config.yaml
head_dim: 64
norm_place: "pre"
positions: "rope"
rope_base: 10000.0
attn_scale: 0.125
bias: "none"
tie_embeddings: false
decay_fraction: 0.603
seq_len: 256
Each number is 200 + 30 x the weight over its row's rms, rounded and kept within 0 to 999. Layers, rows and columns count from 0. The size before them is the row's rms in percent of the matrix's.

# layer 5 attention query, 192x128, rms 0.111, rows 41-53,105-117,169-181, columns 64-127
093,208,163,204,225,220,167,236,185,179,238,167,192,196,188,195,206,203,253,181,226,191,191,231,166,176,248,211,161,189,255,209,175,176,199,225,210,225,211,150,183,129,190,182,237,168,222,197,221,168,183,202,257,235,247,157,168,204,221,162,192,196,200,229,198
113,236,186,193,224,168,214,223,216,167,173,180,228,204,134,259,157,165,239,203,172,164,169,181,230,158,219,208,239,168,171,192,178,199,227,217,242,168,223,218,180,197,209,202,204,232,196,173,233,164,224,207,167,234,187,238,190,234,175,156,237,128,222,149,157
078,222,200,226,196,162,203,252,123,181,240,194,199,214,180,199,212,198,228,187,175,225,226,191,233,239,298,196,177,221,174,209,230,185,218,222,189,189,191,164,187,215,218,244,202,181,239,195,184,169,174,138,204,210,252,215,216,217,232,262,166,230,201,207,241
092,226,232,185,258,167,189,195,179,180,211,218,206,185,183,187,144,212,195,181,142,137,243,196,283,219,195,235,197,272,200,208,221,197,177,180,173,224,182,165,203,163,183,215,177,179,250,187,166,215,177,181,156,180,181,208,208,203,192,199,213,189,214,256,159
097,192,219,172,178,195,212,219,242,244,227,180,168,174,237,216,158,207,229,254,214,241,182,154,204,223,144,137,211,228,208,208,216,214,205,185,192,174,224,184,226,220,206,226,179,168,183,201,164,244,191,209,180,251,183,197,214,223,179,145,241,233,248,192,166
093,122,210,223,208,132,185,143,213,225,190,204,199,183,134,178,249,243,190,192,153,210,177,206,215,182,232,224,161,179,204,253,187,190,281,193,204,211,191,203,216,213,226,229,159,211,285,224,215,249,185,178,204,221,159,199,176,183,155,245,230,183,187,189,219
084,181,215,167,224,202,177,200,190,191,201,199,173,194,194,184,201,211,161,190,191,272,187,145,267,166,229,164,178,171,198,157,194,198,179,214,230,232,215,205,224,200,209,245,255,204,174,163,206,211,211,212,216,257,189,212,196,200,170,182,179,226,238,237,209
084,208,177,210,197,210,236,222,161,183,196,194,187,189,239,202,217,207,151,202,164,208,237,202,177,155,169,177,256,194,226,164,218,181,205,236,215,229,245,177,206,145,191,212,213,238,158,220,153,244,204,279,222,198,250,244,216,226,175,162,224,149,217,162,161
098,208,192,250,149,239,213,201,224,194,201,210,188,183,179,171,144,162,231,154,164,240,232,237,178,208,197,231,229,229,202,228,130,202,227,156,195,224,211,205,220,247,222,245,218,157,168,212,152,149,190,235,257,188,219,246,187,221,222,194,170,180,196,189,180
102,192,209,211,179,234,205,190,247,253,201,214,222,224,150,217,207,189,197,255,210,166,207,220,190,194,174,151,204,168,157,208,159,159,244,215,186,212,152,191,217,191,220,248,229,206,211,234,225,213,188,187,221,181,211,150,183,233,160,240,160,162,152,207,239
110,146,182,228,193,191,202,212,168,230,215,167,258,150,225,186,211,164,224,153,222,215,217,164,241,262,189,141,201,173,216,210,236,183,179,201,223,202,235,210,251,225,201,253,172,149,168,191,198,230,222,189,204,212,207,148,195,234,233,208,210,214,263,161,232
099,151,151,167,226,219,249,200,240,238,141,199,166,161,215,197,250,231,164,228,159,263,200,184,219,207,197,185,214,201,246,206,173,249,218,219,205,175,175,198,171,191,211,208,218,239,198,179,228,196,203,153,201,257,235,160,153,215,185,227,231,177,229,225,189
116,203,230,153,252,262,175,202,117,194,196,207,172,148,186,240,161,235,225,201,210,215,173,212,219,185,184,225,180,260,180,223,236,193,196,262,197,174,213,187,206,192,195,210,176,174,206,183,259,186,221,200,167,166,175,205,185,221,248,224,226,195,170,227,234
093,191,257,214,217,191,191,257,195,226,182,176,192,151,224,210,192,183,167,177,184,153,267,217,217,215,192,212,203,196,187,125,205,205,208,177,217,238,229,234,216,227,256,221,206,213,202,176,207,239,238,186,182,209,229,187,214,229,249,220,297,205,139,199,200
102,146,244,145,223,235,170,181,157,195,135,168,224,214,227,210,263,198,175,177,188,150,178,175,203,241,170,193,220,215,239,235,142,176,162,175,161,262,214,186,180,229,240,160,242,190,205,157,175,198,195,253,222,193,153,150,205,216,173,194,155,222,140,227,200
070,238,196,173,165,226,182,221,229,205,146,203,157,138,161,243,196,213,225,228,207,222,165,175,209,211,214,173,179,149,228,200,166,199,159,222,194,206,162,229,186,223,196,231,240,139,187,242,155,215,241,175,223,216,165,204,254,166,220,207,203,179,224,195,163
100,190,226,173,181,203,224,194,197,207,147,203,187,214,231,187,129,208,214,197,204,207,197,169,210,186,186,176,176,172,246,245,177,236,203,207,200,197,211,214,237,194,187,155,209,212,181,188,233,184,219,205,253,198,212,168,232,170,236,168,177,206,178,168,166
103,157,197,266,192,231,270,178,154,193,219,166,219,220,160,199,227,237,153,156,252,171,215,213,209,195,202,241,162,204,209,179,193,230,220,201,222,169,183,155,241,150,202,171,202,152,221,194,225,213,258,142,176,231,200,175,195,170,248,198,208,153,175,270,185
099,198,163,267,275,228,187,162,231,182,183,205,206,206,237,238,216,197,212,254,158,213,220,231,152,180,186,217,249,219,156,220,237,228,223,243,224,220,242,173,184,247,226,225,256,169,152,179,210,169,194,211,193,222,191,146,215,191,212,220,198,148,196,198,171
097,178,248,197,224,190,168,188,131,271,191,157,204,200,172,162,198,178,238,194,255,217,200,215,172,196,257,170,196,194,169,135,153,206,177,202,226,227,248,220,259,129,172,166,221,217,206,292,208,207,188,181,238,194,230,244,231,140,192,215,176,211,158,190,170
108,211,181,179,187,229,214,223,199,193,214,292,175,224,210,226,226,144,183,216,161,257,183,227,165,142,208,181,228,152,218,198,157,173,224,178,230,202,139,246,214,184,204,180,197,212,216,183,190,224,223,252,188,174,191,175,200,229,221,202,196,239,180,176,181
096,198,228,184,195,202,181,209,199,228,179,208,196,253,165,191,232,211,148,203,160,222,165,256,162,196,250,188,216,222,192,183,198,229,177,245,228,220,213,205,272,182,262,155,196,199,199,179,232,205,297,196,140,257,168,208,217,199,159,216,191,192,213,190,208
106,231,197,225,210,150,193,230,241,207,207,208,197,201,171,190,234,243,194,221,212,221,160,174,136,184,190,196,196,222,221,180,157,195,229,167,213,182,175,212,133,262,183,233,178,185,196,184,168,229,236,201,140,181,239,154,222,226,214,248,159,193,157,204,221
104,238,210,228,235,244,199,190,145,163,203,204,194,270,157,177,170,236,173,217,233,230,192,175,217,179,202,220,232,176,201,217,224,189,217,198,223,260,218,173,212,210,149,185,205,234,226,245,230,206,174,176,176,225,198,262,210,180,181,182,212,201,191,182,140
102,214,188,168,216,213,170,183,201,128,211,186,204,205,167,216,272,219,209,237,165,227,196,199,224,223,190,215,213,191,193,224,220,228,171,247,139,241,204,216,188,163,97,198,179,133,187,216,250,190,173,278,134,200,193,170,235,207,158,198,201,248,207,207,229
093,165,225,237,159,182,148,187,169,196,213,197,217,234,175,196,182,190,96,227,239,206,236,221,213,251,186,178,230,231,220,202,188,210,140,198,194,189,189,178,227,250,177,166,176,233,219,248,198,228,210,184,210,170,248,301,219,170,227,161,228,195,218,217,177
099,202,243,198,211,217,132,157,184,168,246,155,150,145,263,227,204,196,223,205,234,255,167,218,230,215,224,175,264,176,193,229,185,274,259,165,226,193,173,206,168,171,208,224,159,216,225,162,237,210,200,163,209,171,167,240,168,222,223,232,152,219,212,215,211
121,182,180,196,221,242,197,206,222,217,239,187,169,217,258,214,179,202,215,189,180,183,217,139,218,183,152,239,182,243,241,209,191,223,192,175,218,191,207,222,258,157,130,193,183,222,263,164,224,198,231,194,164,227,164,201,216,150,216,173,211,235,210,228,217
077,209,185,191,229,229,170,226,176,157,153,195,185,168,185,187,207,183,206,270,174,265,164,211,207,213,230,186,213,185,221,218,157,200,251,200,203,197,188,223,190,225,196,187,250,232,233,201,208,235,164,161,259,213,211,217,183,213,198,183,168,299,185,116,189
083,133,211,171,221,178,168,196,175,203,176,192,189,182,180,208,159,187,216,169,191,238,189,201,212,210,202,209,231,237,240,239,123,215,204,130,180,230,193,150,220,189,172,205,187,180,237,161,180,196,166,198,177,187,152,233,190,170,206,205,225,124,228,201,210
108,179,159,181,235,235,216,193,161,190,247,176,220,261,210,188,190,180,172,216,215,223,221,199,200,189,195,273,186,181,202,184,221,242,204,190,177,240,188,197,218,259,215,250,176,139,208,159,224,201,231,240,258,208,178,238,183,161,157,182,216,172,270,202,151
086,219,195,209,196,244,171,235,161,227,184,164,202,139,264,175,238,183,248,213,212,243,225,198,225,197,267,175,219,207,201,183,195,177,206,224,230,214,173,230,181,172,221,243,245,211,198,207,226,173,188,178,197,153,181,231,186,228,228,197,204,187,265,148,235
097,200,140,231,213,169,203,216,221,200,218,217,293,210,202,198,241,197,237,235,244,149,146,218,181,207,265,242,173,168,134,193,192,197,190,233,217,207,204,199,240,199,200,200,233,164,160,215,187,170,164,232,202,204,198,200,188,243,222,228,115,195,185,203,250
096,141,232,224,183,201,229,183,267,219,187,210,262,188,197,204,193,211,189,124,210,184,182,215,219,168,150,211,201,179,219,173,174,204,179,175,217,178,140,262,249,155,176,209,195,220,191,192,235,183,212,229,209,188,181,213,204,186,206,181,263,214,128,243,203
096,218,226,174,132,184,213,177,248,156,205,202,203,236,198,176,147,177,250,177,227,221,194,228,196,219,185,177,212,240,228,142,257,203,168,165,196,178,190,205,199,202,221,249,142,208,210,174,175,203,235,180,213,207,239,269,171,154,200,214,212,150,201,178,155
092,268,161,215,180,181,160,165,201,164,143,192,167,225,182,238,173,157,194,208,211,176,186,228,208,203,223,188,121,167,238,225,166,224,204,183,201,216,250,157,202,222,276,200,214,201,185,218,231,225,195,139,211,251,176,214,203,176,192,230,226,182,184,250,132
104,197,157,187,196,199,255,194,193,219,220,207,169,233,162,188,182,155,220,226,185,195,210,230,156,189,201,217,223,187,300,177,159,203,227,140,214,228,216,240,237,237,205,168,156,166,181,192,183,159,211,240,178,174,220,223,196,154,280,159,191,183,182,207,260
095,179,213,177,161,198,126,182,167,203,213,206,176,190,209,203,204,183,187,226,183,219,212,159,207,252,148,198,185,209,169,257,211,253,210,219,173,230,185,177,245,203,221,191,263,191,241,187,184,199,208,182,185,175,184,181,235,214,196,166,162,219,193,228,192
097,258,243,213,139,207,217,179,181,169,228,229,205,180,190,233,201,242,244,176,188,189,197,159,169,195,176,177,178,226,224,179,208,163,206,202,238,194,223,178,188,193,152,231,184,161,172,208,162,181,223,261,194,209,183,195,215,217,200,210,215,232,216,212,199
# layer 5 attention key, 64x128, rms 0.105, rows 41-52, columns 64-127
096,181,211,229,183,204,210,196,217,224,154,237,205,219,191,214,214,205,221,218,147,213,203,193,194,182,242,199,205,179,189,192,217,216,239,191,253,194,278,164,204,272,209,192,151,183,186,196,235,160,218,196,246,225,197,213,217,190,210,251,178,156,210,193,200
092,250,180,190,198,210,226,215,218,230,241,178,231,137,178,183,189,167,177,205,159,188,153,250,221,188,211,227,172,156,189,155,186,220,195,184,205,240,224,215,238,180,245,225,213,200,206,214,178,251,168,226,218,226,148,258,183,234,203,227,227,161,159,220,194
116,212,205,203,191,230,172,166,208,201,229,196,158,195,199,198,208,185,214,230,227,206,231,143,244,216,244,216,239,202,178,211,162,201,234,264,237,121,207,183,215,214,176,214,244,184,235,211,193,196,220,179,209,200,182,226,191,269,194,223,194,204,181,220,213
100,198,196,180,201,187,203,200,208,173,220,187,223,247,175,185,186,218,225,236,157,168,186,221,161,160,133,159,212,241,207,224,229,199,183,197,220,209,181,213,179,189,212,182,146,190,212,228,269,211,232,223,158,227,205,205,160,170,209,180,202,245,203,213,186
099,219,221,200,233,168,242,182,219,230,161,218,218,184,148,192,209,223,174,222,167,191,168,144,181,197,170,222,190,165,240,183,242,167,223,199,202,215,211,187,176,157,199,180,182,188,198,184,245,186,241,180,169,149,258,236,151,149,208,207,207,171,234,207,191
093,215,254,175,199,191,202,155,222,194,230,236,200,147,187,206,253,157,242,202,232,228,187,193,194,221,182,210,142,155,179,174,241,182,172,233,211,195,174,190,194,234,203,195,203,199,238,211,190,171,204,208,184,167,226,190,190,171,206,196,184,227,195,250,238
143,260,205,197,201,208,219,199,215,202,188,155,180,163,154,249,210,205,237,253,184,198,241,185,255,209,224,227,200,190,218,182,190,188,217,231,209,190,263,232,215,204,172,211,221,165,198,242,183,227,191,162,225,163,234,228,233,270,184,246,169,200,214,186,196
096,216,233,121,267,164,163,198,149,166,193,178,178,217,204,232,198,193,174,194,185,228,208,186,158,201,240,178,181,256,185,240,196,243,184,240,210,205,226,157,220,214,160,195,119,209,190,218,189,192,173,209,189,175,199,209,210,196,252,177,212,193,216,266,217
097,224,196,171,183,182,231,207,187,205,199,168,230,180,196,271,176,173,209,205,206,180,187,198,258,251,268,195,161,187,158,198,201,162,172,234,166,237,238,149,172,209,195,218,225,147,183,147,188,193,251,260,211,188,242,187,202,201,243,211,239,226,225,140,241
089,194,189,175,251,209,202,211,178,173,199,173,184,112,204,206,235,232,239,210,200,232,242,199,203,215,166,180,193,245,206,192,211,145,224,249,215,204,176,172,195,203,232,277,212,232,220,160,179,197,184,172,154,216,194,226,203,176,187,251,209,196,190,168,181
099,204,290,214,198,179,197,171,223,205,184,218,209,180,181,245,185,218,230,191,226,189,245,175,259,211,209,190,247,198,190,207,219,184,194,220,211,203,209,173,199,189,190,180,231,159,245,159,171,238,248,216,218,210,158,209,212,256,202,182,185,196,90,215,241
116,178,217,164,224,193,252,208,240,217,223,194,211,199,204,164,177,215,164,230,202,173,179,231,201,159,170,210,198,213,257,177,168,245,114,194,179,179,181,161,179,184,224,204,126,186,219,246,230,217,217,201,194,158,225,185,195,131,177,159,207,205,237,198,196